{"norm": "layernorm", "optimizer": "cautious_adamw", "beta2": 0.95, "grad_clip": 0.5, "schedule": "wsd", "decay_fraction": 0.905, "seq_len": 512, "dataset": "wikipedia_en"}
Each number is 128 + 32 x the weight over the matrix's rms, rounded and kept within 0 to 255. Layers, rows and columns count from 0. Numbers have three digits each.

# layer 3 MLP up, 1728x640, rms 0.0315, rows 1267-1324, columns 320-399
141131149087103144158164119098057108163184192132122052117178072114109092157158160110101083140096167046138137113193151161164118203161136131148102160142107111089137120120161147174090172133086115156080111113150090129152064129080107154126152116
160054105080117066149162116168171153110115146115125144131116083105114158119161059093104115120115142107120125068131144149138151143165065161062109066126158156098112176113104151187132167074119111195153133133153100145119110092105162159145111153
150153131083128136117088157130119119134131090104118133183143183076147088153112182158091123060143103117105086109160134143129177115085116101197182074169156113151138106142173099116187153167095122168117139174092112065140146113064112139128111090
126112106106094166123085097147129102159113104147133159096125161181143149114075104144114159164119142149093149070137148158154089158143153156129121173097084089139099109165117147127143081112122134062167096115082154106156155156136148163145122137
146102163116109171131146144119172112166053125153091092165161036082137141119185181067190109152091099141140140145130068144141065087178117086131082072162141131101165112091124132163087136118122190124169172103091137115142134156113108130111060142
121115101076150129109105063122112083104131091135126149135090123128147078106117161083122164141146130097155155128120078146127120156143135123164096104107104133104105109068178130135093119105142097122152153133137156102113076138146101110159121080
171080082090093128123216142136140113132149113072123089113125176076137129125112161106171153105128169122128139152140122144134123180126169156107144112141182107109114153118123172136129137141135187122114146077144106132139147120053103108107103138
129117156209126143122157101165128173146128091183208078149131117099162112125076129117131148121100120152165134170103139065154070171127118097157135153182119091138176151170090111122114086138131158112088106112140069143179084145082144106086037151
067179150119127110163150085145166137150146110193160206066159073117165168116143164126183163140115111175130132165212121113128160160137166204194061082115130082126126154132115144088084137138076171159099110124117114153108185138096101120140131113
101159077130153154127147108125196150104150132127049167126107131117162104105107089158118102139151093145246122097120089122139128103106147164132166123082064098147157077151125120129082080190106105127122094125090111102088128129139105083134184125
103174113109143152127125157086153139088140119138105128159129101110150122127130165188097183168111142117088117128179138127169175130139125116130154126102123089134119136116153122096129113125078080097093081095134152158083069182146098091102130186
118118165183132161141121141151067087113105112155146187134133145077143171140057140147094114110082107127076065103134141082149073089142154111080152143086080157161106138108096132088108139121096129133112129086092134157087122122089160141131097189
202130099075102129134147163129155110126157180160123087056175058086085163119178119161075123183182150124089151082116139114208168123105090156112154150152123042148107251131117105118111117132072084131111102183142102138129089122106144148131152143
120108157115154151103192174130122140137091152096112199148077110102181090123125108156100083114190161109097160069157102182036033158154158125099129130130140154147113076098136066058098084152170157097108119141120137147106163107091107141102143156
054104200153143126079128105083123140072060069190161144034138139090153170098154168197100129117206092106186102163162146108131107105133103141100071092135119121087128115170162120145095106170148145089099118126142083169081111131094120109106143103
154104132159122161118154144133143092155140086141108072160127075120171102115110146115097112156113151164106163170151100131119170147178179112136110189141113180132139087157144116130127104036186071087114107149112145141116094155183134105122082188
165153109137158138098147165125110163111097100207077113164125125154162087136127113084136160153133108128117141093088187144130115137147152108112183105126142148174142178168135181104099103125181170150073126193073121083168150140104104118103144148
126061171068110110216097076139133105118124116095126133168114170184132167147122122102150104153135139168224203143154132101123117100161073177117108108150167177133143120159161111102134117120117137177114153168146186167161156138136123142121111086
165101114165170147106142108117162112141124147143143103132157133156113102150099119183114145175157068116126127187122100138132124130156165098094165085156162142136114126144124130130120109111078091103120114172098114092142087154134152123119102148
114122062103092161132112144130102134194094090107126090182178093101149094144139182157116104084126129147105149077174129183162129110067112120093172120078114141132120090128184188156169167115116145101135131140126109191124112161116090172078141156
187126136150106148173155111152110111175147147092102069119133127098069130104156128169119113120130148171175139180088166098186144145130189188187090183149055165130103139155143128126140118146134102118172120188097113126111156052178158102121095173
084054101152144113097132150185145122151150112099126132197177158164136071098152148133156107114072164141126134122097106147149199137137172131124157138113138108108061118098146138146142101093162143117112128112122147156135090134101159097134170112
111171114103068097119119046165108140130123141143132112116169144101145150179066158156063128179128134159142080183128081149160089170138106077125141132106139080121089150168080090135115092118131066138125151118122125121109106142128145078127170153
101159137107133187092130072086119101133132147161088115126150150111101148083161173062201127152059159145098135102152124125086147100149125149134113088089191128105101139140097080105139133148103158132104128146163146117140177126191128074121155132
100179169134142060153178100080064090088133196109119099107142119136133084090130092142115186121160177069116117118081114118142111087053139116086091095137145143121143165086138120181078132090116118096156112134128131105150129157119084144096125138
113088091068116158135142088132113106136126104116156135128156161067123078150121124137111138100107177180090141086135144135123169148173136154127119155131169102100097145121176163098125127107085111071142073135193130147123088093143153130091115131
130136143092116112132161110131077132116133149098087148193099127117127095087096120146162104150131138120156170138130110183099120210126119121163163137114157154123106143116107120126144116138152088146143195106157183142131087153139135114144184103
123130095143107086129122109111108124151117125135146159100184170158170082166143128110120150111129165113164097086132093200127092164113138083108117118118100098108156164125141164118062132148158139131138184124120118145189139121076111056175156180
155127162105112134133113065132129179117161092124099158161167105138132111098092140156138174080187156099127124152072132162114112134139159095118139132156098150072119147171127091165163108166124122129154091162116067082186102183159179126105127079
097103126134112063195162138155111078137143166089107170146093151123166118095107106167132124120137115173117118074107157107156090130161093103144143111141115138116111054121135134102159148132125121187131118134123139180119170084122118071068142166
122074124130138175199094111045199113111120100095136190137151079165100070138203077097112064160089099134152142132072190184093123103074116094099111089130104092148090148133093165133160132145175125116117121169109114147139168166100116130093123124
072036118097132142144090135101077098160142154154159112148097207117172150070105057156105104199125139137119107194116116094098131082176125173138104082188150132095167142129140110094121136146113141139151157128134150132104118096078095129101123112
113151144045133131126142098117100104115130168208084037075095103119125116129123166128186114105162120137106104157140152119089143110130191153117183086160121128164096149171129108083049134076136140093109175145130095081089080086105146091129101167
149096130147137149187117095120081125172165154081114142169112086129110110112124153057105142171144110100133116108198133106111125097086172112137166091167105077143102178096104129155127088143100144153107184142161148157121152201118166153137159118
181138133091163109176158109145173104136198135108148081115072102186116189094128100108134146092151151190162141156129215074187033153216112133161072130128111175183133159095145102133167122129061159177162106087085132091142127108134099063162121067
143134150107111088137112145179128096148165119079139106166149117087103159082137153237123131142156143119091164184138073180111120111147167153089118176108123116168153097125082153142132145109106130147159125136101122177066073100107165116086153119
144190137093132148118181147147111164133137111144110128052161122127128150126141106144098111135103179141175102096144125116116085093126142107136154149133160122141093119107167111099123095143157164098090069113097127112113117080147190197108120170
142086118117161160128108127121129162094126142121117208078124123125169167105052127090146088081112124183103111122163141175194101107124084164123140134154101114145087178137099126127150147170081148182157126139109128105160102133131149139115156144
151139134122131153176146152077107160136076141151168117128176145152105100074103119175112124139191137127124132152143146141130104136166108105142126162152060158138142093158070168133125100159142078111118215150140194142142122197097145062134119169
142115105138143152062127139090151168165067165163191160236123151174107106112069121182098102077160101181072160145099078152099102083161100082085122133135145124165088107125125135082179150066144155193126167107110064113171202190143135056164149122
164136125061139114158092179132118117135112066114160088145104137124170120090132177139170129116145160090110083113135141192144134161139136086162099135129210080140121157081119124100128155075177132130112151148173104112125064154178121105056116147
097130172151196135109123116150161082166141082055140138190131071231082128106141080116155102111096048071059059137149144067105112105103102133158113170157171131113159179103149176111129168127119163123113185131107179079162125177122151140112118103
154116143138170085151114089137099111125101148087134126166107111161136080164099075062132157115107053134140170164203142167112114139144174105168155126118142165168134114113135129150117107165094167122119134137143110117127122154160110141137150136
125168171090133136144155127120146120143118115149155191122109192187146140111092144126147171063121135114170128091107204139106193167137116170159075130143127134129150164036092144134172093150136105077082099148189167184201147178119120132077172146
133141094087171141104134145122131187142142139137177146120101098146080124122124181132088160106108133165170144111130155138115126148114154146140094157145246049092107133123151130085153145147116149155123072073123107146153095078121170110115136063
226149166144164145129160172105084108214132110095114121180164160157205168122070077131111170141158099108150112158106107055102162160108114133129129090089142140115108150164133120158127105112154161116121138115085126124143157093136087082131127078
072170048212135123111104137103101085202092069112105077125120090134131205126187167119146095195127093119144073108136129111158134105160138120159154198122122101096200096128102085122094116119131058107143151142199111102061105030090137122152098099
173187110103156172095135087118172071094110152129146064153145143087158074117190141177140134150179135104183153066167148147135132120152072106118146133136141137094107138111157163174132122140115122107146142132133157149134170103177154117158083111
183185166087083111076127143151076104149116075111119119153145105091127093091109167132163143174153139151145142162169069117103102196097152100160162116115153095097145119129141111124152144109120119114112141143097078077084120122124121115084136164
154100127119166108108124075130136056136148186149141113114121158079140130128112195125183111166123086062156072089106090161096133153161130146177145097114097106118126122110202111071115081151129149115100119124139190122130172093176149146175101118
068168165123085133095082090192078107105142102158125131119146127103096111177125106104154136117146129138118141118102125137123169185133190160146118117103097090093144092092099106140125124140091117135194101134100169114095130147111130148159138121
127131094188155126070091162081087154172119158087080145106132115129121064110102095154080117153170132142178182148144140188100153088112160104201105140096129117166106092092156086116191156102148145108117069127177177105147117106172134119126147024
156076135112101079096147102148093139085136123111115092123104112165129106106143151158182101102124099180129127115172088185110167076164092121090116111175123114141126142171155118070122117129153212179149086116147084141100061161083100107148167126
079102139131109105101101102169104122180122183149101158133105091120070145090127152133160194137160092155168144137124084123144123141160131147080093161109094148139123102088155113199125110143086123106084168173139115128098110122116122141115122147
128138077145074145120137131149105141136112149089211151101101160114090153197104132153130088125151129143089126146155157149080140140139184097058056131147169177092119061080154131096066091141154017125082115101164119126117124157121065153130070112
116119102129079071089123136076107171119169174106178137179106157132088125093062119163101106148130138179108125171126118119095122104155142108122158093110092129130167101188119100170139105109115133146160161100168086112112101152112124146145139107
091145123155171054135173077115147099171108111134084103136102135158128067179100160081085061103114117164165140128141174149071168099075135139072145165132138187097123132113198171140138134135129052192125103143132171157033074146126154077129145178
102114084121108137133053168136182106144158087129171197095104147109106116170136104189122143140116112136083076088093120172070139156137157052090156153154161112088160169098129147148132121147163102084146091172138190177176121062116119153134123117
# layer 3 MLP down (transposed), 1728x640, rms 0.027, rows 1267-1324, columns 320-399
138164170081161195189161095155154193124075130125156101115126123150120183094122121169088157063114100145095094147135168122127127116154147097152078106148076179070107076165188129168193218108043081078141140140125093161074137126078110081148124125
107181131127130180107073141101128109184102141140140110110103201130113117140084159129143176125141138132139122154093104104104170138067154109119168119126133124141127134122132165150118189179049182152078142101148180099118136129104113178151178143
070129118127188111149147124159108127133183081159175111100137082125171141073100118140122097161078119180099109076135136105096132134130141168145127184152128112106130122128171138095121096112134074079147111104189151151185189152136174168163171120
145094115107199153147199148110131144104094134134157081096118096062128147121080156162160124143136134135088128147149142110106177120106089127154128093162143158077144084155118122120104144139126127159125141174108115145126111122096154096111061124
170168091128185165080082139095223134106099171100112127150153145152070163117102093126097113179119114159104154154115138117123122160121081092129157140145102179086170136127173166155130196085124137118157102149131129160111151182145130138121079162
112145107125103160099120147103154132135146156126134140167146153139115111097154127063162116134114110189128079089137105129112091095112141138042138126124078153128154121126096119116156109106186141139175157186123093100126091064163126140149141111
112158107167125111078135136133145105145142175148127160102127117177144166146130092132112149156121099098160105090167109135135094104163178192106105144172121101093149150174113101135109154122129058105109123113140094095159137138134173174124169125
149145131151042138060124172071114127180177125105146057096141169174111132164129068118118122202131130140115115116158133069171159132148080058156104132081082105119153157156166133168133069149105123070108104178099126071158088103102141129148168118
122126136099119131094138147112122181167171115141137149060121150135117142182243111157094163140153146131120122116133122092131169121104100135124092132122130095164124115198169143182132097093164078179082112093113104124124160106060123126134140128
095141141148111161099161126075145127127068094095162140102104108117105137120126142177173135085157167129137175158143038106178113139173151139081127114115169113169122108087148066101137000098166111149091110137161187074177110117129083070099103144
206085186107106061153154136150151160127115159099146175179151172109090147111146099152108096131152043099165140101112084111116090120138133159098081200164140186128138126207110140121142149114099111140150154137088137073143123114112168169131125121
176153127127119179157120135099109121145136113171093119145155125129089125170116079079122085177111108152145088116125150167074103153100129128138157159101109117162135153055101154146151014070086126089194133152124125132143110183119162075139162149
071105168164148157139122165070124112129233139102180114115099197148163094121147142151126161135133173134102088136114132106009131092144144142089151149111081047133114102173139137173099089123202190063090171126151096120158180111093130156130161108
150123065151094110141130081135123082169098132215153096091136112077085157131168191148133176153111101134128108112090107134217201107093059176153111145146177121115123178198109142150123172099118057200126109119178128126156058121155144116113127154
070141172137172162069036082109131110146117087153152130065116156101142149144111115137160151149149141082165111190156080125161113132134098139056116106095108126156170119116095076089158166167151081095126103138137156077197080155155096096151181093
076144168092093132081057173121145147184152142114129148154176157065096182148130177062161139126102140195068107161119160115121092136071096081182136081179100142138167159129126123081111074141153118123201108147117155169135108122152165170124160119
125062098150140100122096131211109155116144162155125173170124150130134115086158104141144111156112135104100132162079118117119154088112111152085138085130121146090109114143125104176153119188028106065162145094071149136166112116136118127154128081
114114129058128102089177078134131115151151114099096180143086171135116128056081196100135130110128086127129144134097096103110136128162140128138135078152132115136112169121103176137103077119194124169159096098144103145057115133114098078114137077
148134170119050123185093158160141121102137161135077116095086163120093112144188142075108119171107066117097150097098230079120126150125129146125113162083132158196136168110116101147170180141158154067095160090177119153089076118178114171126097131
160108082145160120082180095158118097117110117118088143100147082151126121078098085089127131147120138166132116099129081141126131119150133069110103152151146111126122181127102121086156031129131174117120177137110093113109137178116168066126090101
077116130090114062165184114131081124112113153083107183134063111131167117115087101043130083105150137064129163125123157155075125120178143155056106125137159210073106158171150161145134083053255139127130110093197203093148098106140150129080094169
164109106114121130170179173124163057129118107110139098148107172152096117113184058139136128122161063151123127121168155120046135129113082108111187126096116133150149175142136132164163084157124151121142099162151167130094103099160158112083045120
124131144142113129128108126102112129110150137145127158119137138111148111136160165158109145123147123153139109131139147129136113150121146144139161112140124100142158116141123159140111255145110137111099138171123142123122117156127139133087116126
106128106130091090142135118100160140103103119133086122126124103189148145134107108142153120162200226148067109086124115133103099132130138067138178154132107164086120099167198108135128136153174127123130143153139123203120080133126216123143167092
138138131138142091218161106144101138089126133154083131126140151114131105099121094107126113135146124084100200098174108112174086147166182136213097087132068129124124142157168097108139110162095160097100106084093204096116134152141084105124255127
180119156160097146113154175086188134088161131108133117116063131168085123148144106167108120135121152125129088142190181140131121079127098156120121107117151115053085094174111126106081128132074106045149108050068155150113093163150134113133112088
161146133132084121164108146053136157158133158173124148114069182155059126145118180103058190119159130194149087150110101140199156081105132168112096128113133126115143143152142143189132156107169152158059188170129154096143145115111161194144152120
136150078124130151131095118127154147098217166095131124081159131119110149165137089101164117160138096111149178103154184098124115121144165153130098071082142072164114135117153115125163090136082152123092120100142107171105122161149180112170083134
089148118093162157184169136059181140141163160120088117172106115129159130158120100124148096112132160132118098116171127075062130159104144108156131136117046024106170106159138102152098255132091136195081189091050177160144120114129099153124117134
133108083088103120110155153062181139085109129152130126101147078129076174167091137091115113151101145157107121164140134129101102112128147108136097086199100111087084193095149154104186086064181078113094096129099140107166163169151184110111063098
133162168161111081138132181102111131097144151147124103136065128140144081124116166146165125107163166117144148175084103057150109145080134159204178153122172113081072103110155142167134084141153136164104110120181126104078134153159115128134059129
165112177077195169129106143111148099100104128116148183159155116147099145102117194097123035149154111110165112098163131158149161142113097086110147158068080144137118141127102154143110043120139109177179110162089126128134149167124105146108126118
116106109086122142087124065105131196131088138126112083074155121125113106157136133105099120184125146162121143212108189144136160166133116080147135179130162137100105170103120147160217165192102095101134106016153103125164152194173153108157139169
095114099204116091251136175109153171085118104127141146106099195132112131129138153129150111114156100133109125148120098093149143111140120128110085118140139106097099066124096102117063072149108097097112119156165061172141033115122099166158099153
178106103147133119197137172168171109150150058123165115142114070209172167124153091104067140180124140157146127118155156136116120149110134155216117177066136088108102129072115098167100000167106119115120126122146189139140125097144137125171091148
104130104098088134114173150111128171103144141127171129094142147120073089151155096097120086124110161133146109124114153079175092129107115113130093129143131122139131158193184147122109151101133086113128076128129188134190110138158089161161163134
109098115132104133156106099186162161098137168131185120122164142116076135134159159122175138096141115100158130158128128103128113094140143129120129151129070163098129053155148116081219114130155107117166111127098174104140123133134110143160149157
161154141125110090145127115111116095187159091142105102195018118091114110062093123064096183116123112160189178123113073102141091085129056113187067100070125189108147176160154144162125099108145094148125122142183139102121108148132151171127168156
139088134163098142151103120114124120080098112137111090075137107151099125153119103119107126149157105106096188168127150127146150118163158133178129098135199123113142087092096079101165020093108162110072119117083146108135134127094138168111132116
123132080159122182114094089120112165151066035165138121148141072140150098116088136165112140148086162131110111116110108150123096131133170127123121072176094113148137197108173167135162170173105126162133066061086136118122145133081110174041115110
101125175128125149134100159181107071138111175143165191131130131098194126104153096069152080151060097104170126094139075109216100148178120148121073137123155158107175146141114153086145031142171132159142116155086162149149134120143121211105142158
175155129140176129114110168118106150175076129104163120162198118160161087108130147107187091072115089104100105103139132131151158129062143136124108142175206109115116116101101168129053151141108092099121117091128160069101102180109171161079104075
161179177059109139179125121109140101138113116144148140163083108110129062112168193170128097066091123091111108118097092096110165095103110138078144134138149110095107166097121111064102030074180121139095215083120110097192130106081162111080151143
111096104144143123152107188160207125148173101125156089182097083109156129122178106134103162107115152108097141117096101135110123178142140074150124087158095175106105087115148113118124146093067122138094117125155120170072110101149151075140108140
129089106145127112138164096128116124139126067114222119157158130103144139155139122073161093169170122118133110113177144077191136135085057152161093116089085138163126055118099165186114104102101117134110131085095083148107082124096139111110110144
125095062201079135142073138176186137123137129138137109011080154140146144135158142172171076077126103128068126155119150105124140094082110176157106058059131119113131179151145209157151102166075109208079163129101115148133136034118161201153112136
115144131150148187121085144172126111166143150148117155141104174076182108155105111175109218159105131203097136130113123141124112153168152133144167155134092089090190155107099171085099100068177119147107147170150164127138138140104087117112190166
096190101098151179107067135093135135118149128121187092160143092147109090071064089111131135177119113088127100152109106065161081175089110096148095133126125154165081188103154125097167127082096132193085181090110105085126150105116084112134119117
173089198152159116062126099158058116158187146178214121137120140122144115099185130170133095175139095132169131152107135129111126109157129152123158161147117138122145091115080112167079133145117120110108114125138121095061150174128092174110151169
123102150132149147144122206112160135134143143153146137137123143111161134101141180115123154134156127053193168120134116110129179127135131113108100106111191090068136090118103116138179091174123133164130172132109185147136121129115178108186121188
089117107155144142095118112114117126117112091156139062072147139137105166172091112133098149109124100190066092118146097127164186136137120148142121143141140163101159108149085215119152196113126125119076122152098089103116130151138165162108131107
150124093135057172110138170129174149135124110139180152100169116120146137111126155081102134142170158171162168121128190122153096192130115131135100190128130170139206091162088096166141188120117128123108114133159141083120172130100136087115100123
108161097148117124169120098108145176176096172125138173098050220082148147048104099078129187136089149091141140160195141128090093108058120089166092132086135145144106152214097111136150142124151112080124075055104100114189099175139117168172116135
143088110162110160137170110149160139059110116215111135103163136082130151165151123120098138105111160132065134087156126149112151161112119100137128118148097228107085078116087134143126169110128106135137137134117156141187127131087095119195136107
099125048103022164159111184152124110167149138073060127116085143130094161140155127102110040103142113107054102150155077175097143119145148048081129158137120140157145063119126149091096157172119129107152159116063124142112109147095145125085078165
108128088146155137178098106055106117141073092106154112189111122141115148133155091153093120156188104122094152078106157109139114144102152100118118088068131144113144136125134090203158018148117152177086053111130109137167164090121103095088101159
161090111118141154091030126136090098101131113118138209150123139082091112124114099104161107143143114139137108133142101093191081134149147081115151122192143142098149165129081127084123087055143128102169129079117124130178178143218163183087115141
145142162181097143102132126136122085146078082126179157177100103150130147104116149155142076159138097131132149085121140132118080104097095159138113093141154091118086096155082158153131246153067076116122181171116126058131131054151120159155105118
# layer 3 MLP gate, 1728x640, rms 0.0312, rows 1268-1324, columns 320-399
127160188121119076125110142126127150129140169084159095103131068109114096201186182158133149166116179104079144154124130071122134160113143133162180119084176095111176163148136108163126106054152107098093122159091166171131107119151099152066168115
153151148094149115103162151118129106137170104154124119099110168075106154211168114105148092122188111112112137135154143141173129142120112116146151100134106165086122154137145143144065119123142124164162132117111118129157115061179102135068152138
132114106141093112148101100046110088086163111125176184097149191149152119149114115102126106099131122137101104137113089146102122151163132163123143092129071135119112108116129097106096105125138127152170144149111107150134113155143139122156158124
068116111131151102127130135155183163112219124114108135096156159168099137187128130110132177093139118165074130142122193171101160107119103165154124125107140164132106197142134158133116201136179140103121088124097111128112125132188122107081164102
111088111102135069128156108145118141118167119143187071131126103108151113061125113105160089095163141165087138119136091108145094147131073169101146135143117134120175181135135109061144151125167116128129135132147128138151163106070166104119157161
163101136135152139061138114125121155171105170156153138154113114117138125097130087179111166169137126061110110131135131146074106155149120164095157153101164094124113105147096097125102112057137108094123084163154144129170111095102112079138086109
094119187070140097105168130158136161105146153147128075120074120118121165134163157094168132176133108179106104147116145162151108172093136125147158079152110101087122217131140161094183146197124085148095132100148058113142149162103102174102127125
135093168078146088095109097066114090104099163115059080131172141132157139080184155075136140088101138128166067145167140161214078150137156149140123153094136136112138118148117164112199140180166088110109160123126204138124086156073130112073061117
115182084068202119098164120143150077145156145184150096161134147163117164063149103070127115109077128071167167091096193143092119108132134131192110113164138148081184114176174177151080153090125128126097101118085134136071074198145081162088144111
131153146143160134095187057134143167150131086126095154064130166171097128147098123125100109112148124134120106143092135149096112137148093119106197125077161096062131124152128097157054090102118158113115152135095131110119156122081141143114116097
090126171111138127081114161171085098103098176122049124195155093142099066116114119104120105086129129116142144093160154145186182118106110132149164120095146127129118105112088143118170115140142122119196154101091128113165139143120134140162084166
170159029073124153126150087132127125172133085171124127098127092105037172078113218113133163126115124128109164171162116115176153133131053135145098138148132166142149164083121132095129172149112136207123139141128073163108075118105099087182107080
180140025078076129094155071162121151161099100183112139105192060102101177041165187119160095144069106166204141114069112099192190097053078139166108194110123114137126229130155132189171125094079089190146112131155143149140068140163122091213154091
124155109112135130141126133142138136117158134148085121175201141095134141149175168084161156145164162122054153195132224102136188103091121186085105130145101117082129124137176075149174123135155209163077084211082086200039105163129117147106111130
188102180140110102181055140216153124169146130178159100164089191088113071140162168129145146166159165145150137085145098093196124081129145117099131096101110153143091100104126111106145137128122129082127118183138151165147080090076118095105121139
174161167124117203147140215154188097085127165113155099072151098186111106103093149152095088171137113136181138125142147117128126122116103137139057127156138144116041153190158161154118177144115117130066135173114118180168150144178124124135124139
138141123155140125139101115122102123162128166153135215131156098138123133175146098120118099140126085124110082103134146080128107105087132112100122145123182101089081109196124081127091134166155117095105076094147112126138194079127105138141113073
107097070119123129116125101091155145138118084078125099127166124126126062134130121096085089208189126155099132134114115167131117060132120127089103077168109097150167156134089169093089117124166112167139112151130097115129121101118170149075125127
188146153135134140089154149127143100100100128164120143117118130151114157091144123224128117106137162091090083066123087128142108153106091124171086189124093085122217123133122120107187131131144082122122086161112096094162121090120109143087173147
148124070110139073129128141082141059145191109116196091152158155162146102060109139122119116128110078140103089132109121102128095147141105123134157186139081096104159105146126178204149148110146075137118172144180072181132158157095090109167148123
111158087154084119089182110154177060198136179152143135144180070113096145153161086160130154085149151075084163070160125152142163114068116114069132124079217157167149086150101113178078128181122122123154077103146132114080115140150075115125095101
155166098107139126130117123157157101122082126116155102152073121097086146122139120148166170135149121115089131119072099164105143110164127136115132094108137164116130100075177091097107067134116163188124079093166110142148134100134088067117119140
160099161095106095136137111113122159120142128115204107100102083152119204122116131099119113117133163120107113091137133135187162121106170142135139126129168076174124114094107102105144112106245149159090081176139167121181156110127118119090165118
132169085169158142173144132125175096156143093139167056114158149036128092099179171150113163118129136152103069073132118151166167175124096153128155137110178053146087096128106167097102169137087143115129136119084163041106155097141116102121166107
123123072116107161203115167110211095154145088168170079129094096106198130126096144154109132129127117201162114160176143165136047121159123123113072183154081133132070141145155150076132166163114107147075157117087172069114153114132136113094168088
140089149124097131117131156111113138141117202157162126070114105076115166134157169170104119143146178138130117162140146177142157086106115157162115053080111109136135157106164128099120143125072096075160189106089051131184154089118135114150156165
148163141188105155112064122118157089104092161202174130112131162114101094090130063203108134151092105096098168166138112082187111161052112107192115114184066169154140120161118159165113153101127128158106129117121134162151124099122159110099145140
170157151167170135124152131166098157132119143105194083143103119111093239114141174189225089119104164152126170106123071079126146186114089106123147137067128109129121107180093157113125140130095168138188147094111094132181091133134147134065075156
099081053110101081130121076089150100081117131123123151109155115137134165158140121121095111098102145097073154155123137124126081111120111162163156092073070118133177186141159118137139146087125061141141079173110084123180157101130155116108120151
143162105096131177168127190129146167171157195086090162102136169151135173172113125136126095054113117098095137116080095100159101150074113094129140146146129068098100127163158126132098150086055101153139126165124085111123174135180111165093104111
140158105084140110141167077117145110092158059081113156118110129073150153120075098080129148165158116157184157148203130177152129103118172067087123063177116102144185142112181158165140132139100099137166176117154109115091103163094071118083094123
094229158103177131113162149179120126124151126072132092166135179179121111131149131123088126135145216078092167092139131141150154118133150078144092211080180084089119113139093143098101185155133091122113072127144112141143139117066122122128069080
153122147115107149125158129131124104142178128114107129130128192113104131162172136121145144118125109118080151130177144124094134107149125118143177129159116198073169141110099126074088140121129088133137150089116108138161137140087138154109129096
096124074131203099143122187146177101150155100132083081127077077070100152112119111160163114127088181141097105127157168088132106162143168195154048127134101133179116159129156154145157166120100136151187108061128119092162155119128159130107143138
154136177129139124106103144155159132161095111093085097184092151118064207197123207142161137114104089135125154072133126200091107113147146118150143122119158121174144128116102111098105145085158220158109115101149117153125097078063136205043135118
135144125138108096106132113199139168142141131098179121098114142133142141127055154105131149132095142126131088165118062105170184112139159117174103143134162173124118118142113131157108178149144132140120154152112114101164128158138102101144142169
104165096115144139114174199093093142179185030125155139163184135187123124106098123108129119112146124128123158076117193136152121149166089183172151142081104125127123160126197145108163129157130142139111120146117087119131155074118180090081116129
145151120182133144107124172127155164195122070116108170125090069097125127117107103108104143159171101138157087106140125148115162134093095143086121131151098194112124162169120184202146121162139101102118140172145115141130110184116087155129158182
132135119186133070161135131148132144136108110087098092140175065109169140129160146067120078128147126124119150067135111149124146090139123129174135140117130125174145141164113122103134138126131153109171108154099112121127125083142165095123161192
139143152089142152181135144140166072098112198148166185158116085113101112131162169135123098095119174102156136064066127151110199145122119075147128098064162100085162085166138162101135165105154099144162137149115225155135146154097068113123083154
113115149112137105140207149129140088084142146137146186086158128119099119166126186099125086136153095168154115096153137172107172185133113082108155154123143131139101142126143161121104180156145076163154119119112192093095117094127150140133144047
217172136106116139119174115187149103161112168118159121138122080103085129094152127159177111124112113111047169131138149136138155060162145108129175174134173113162094129119126124135184161116128022140152113096085134094143083078101115133125176167
151115119120134135172083164146056118119152119155116176126158178130119135129113169093202137144138139114150161112140130133096133088101134125156095123119184096157146177183077081097132136161171163144114096128066160066125127125068055142081189121
140114128138089133151133082127083157122143136095151160125172126114114142122123148147121174146202160146143156111127107130153151109112098174065121116098157064146144162071092141117146103136108166143135143173105171119225094147187095155161103123
110159115142187102106143137118098116130102129187087095184153137177156216149064151152141126193110108148162087148169093175169120120117089144156153102073156112103099174198140120141149156098158119217139156152118120176114139127131107099150112185
169140125145109123090162222093102096147175096165097096110154123123094104191145174077150101118107139134089104113068138139147120103148125165089133154086087161165108097112107173125141140171112155131146147133120164138094067157150180187155085082
155092123120179090132155163161131152150146089126056116094173132077128138113142164117133176129135157142119075133138122091122191103126115161122164142065115143146159165133125098153082163188108095082132106142116115139134108100134132092113098091
067147137159114144116081093086161150054120194179150154119102179122158118115150119137127129146123183068087110104121130087134179157145096174122119113122153096112105116125131160126126167064088158063226168140118111120156151099132076181091170064
110096137089082090154159069132125132162156146058157104095076184056183101175127188128156157180119152088134102112179139183141065105112156105139148138130116129081097143158162182106130113128129067097133183095137132085113145159138088152118156138
161123148124127110130188126118140117087142099180129129160108133095118149112129148099144136109129167143103121102110138103091152088103137143161092114180145131153148186099148085090119124141106128161129094131168076143164130105140102191107116143
146111143164140144156155107155174128136094121104126144166104126168151163157196094123149075114120124105163136105117132122147124121146148103129165169137108137056108133134126175156131139112171171124164128100068173195117124097139091099110074127
181159094101164123110137151103093119114098097128113136144080162148090114111073117095141168136088135118166156147137115101121087117157153136151122041157122164132165081155124131159103105211143112110131099090095112104054118064111081130132138167
124204077105073200152132118120172128133184035158076112062167143110137136142164137073139053101067151080098095072126090166173161108124113084160104133153155158135121158168193168102109143127090100121173082094135136189116122067128138180164138053
118202090083136135118168138133096118216113146109119152109125100114111128140142098122143139137145196115178159158122153051091120164117153156138157161172070078138110209150183186086099186134143139078169106177104125124110108094061116224107135135
116128118123127094119132141144141140086132085160151119083200156132157109124140129075094099115136115178138085150124131099096177122140165125144127167110116178135156156152203137135158196085174098069162099100159106158157097166168108128128153066
189121089122149143127157143165148113082073069143145100123144069127182184113127152124179062117081144081128100074152118123147090140180069149145123184132166140125144123153107126087152107113131186141157157118066166085164178095151185222096147185
159149137085118118120143112169170224102073147107140215066127118131179178100108138138153130156101139157148159067154126182140146171113118139095182163136114186142112123147183128138166161182110145166063125126071203170077078112148138115118125113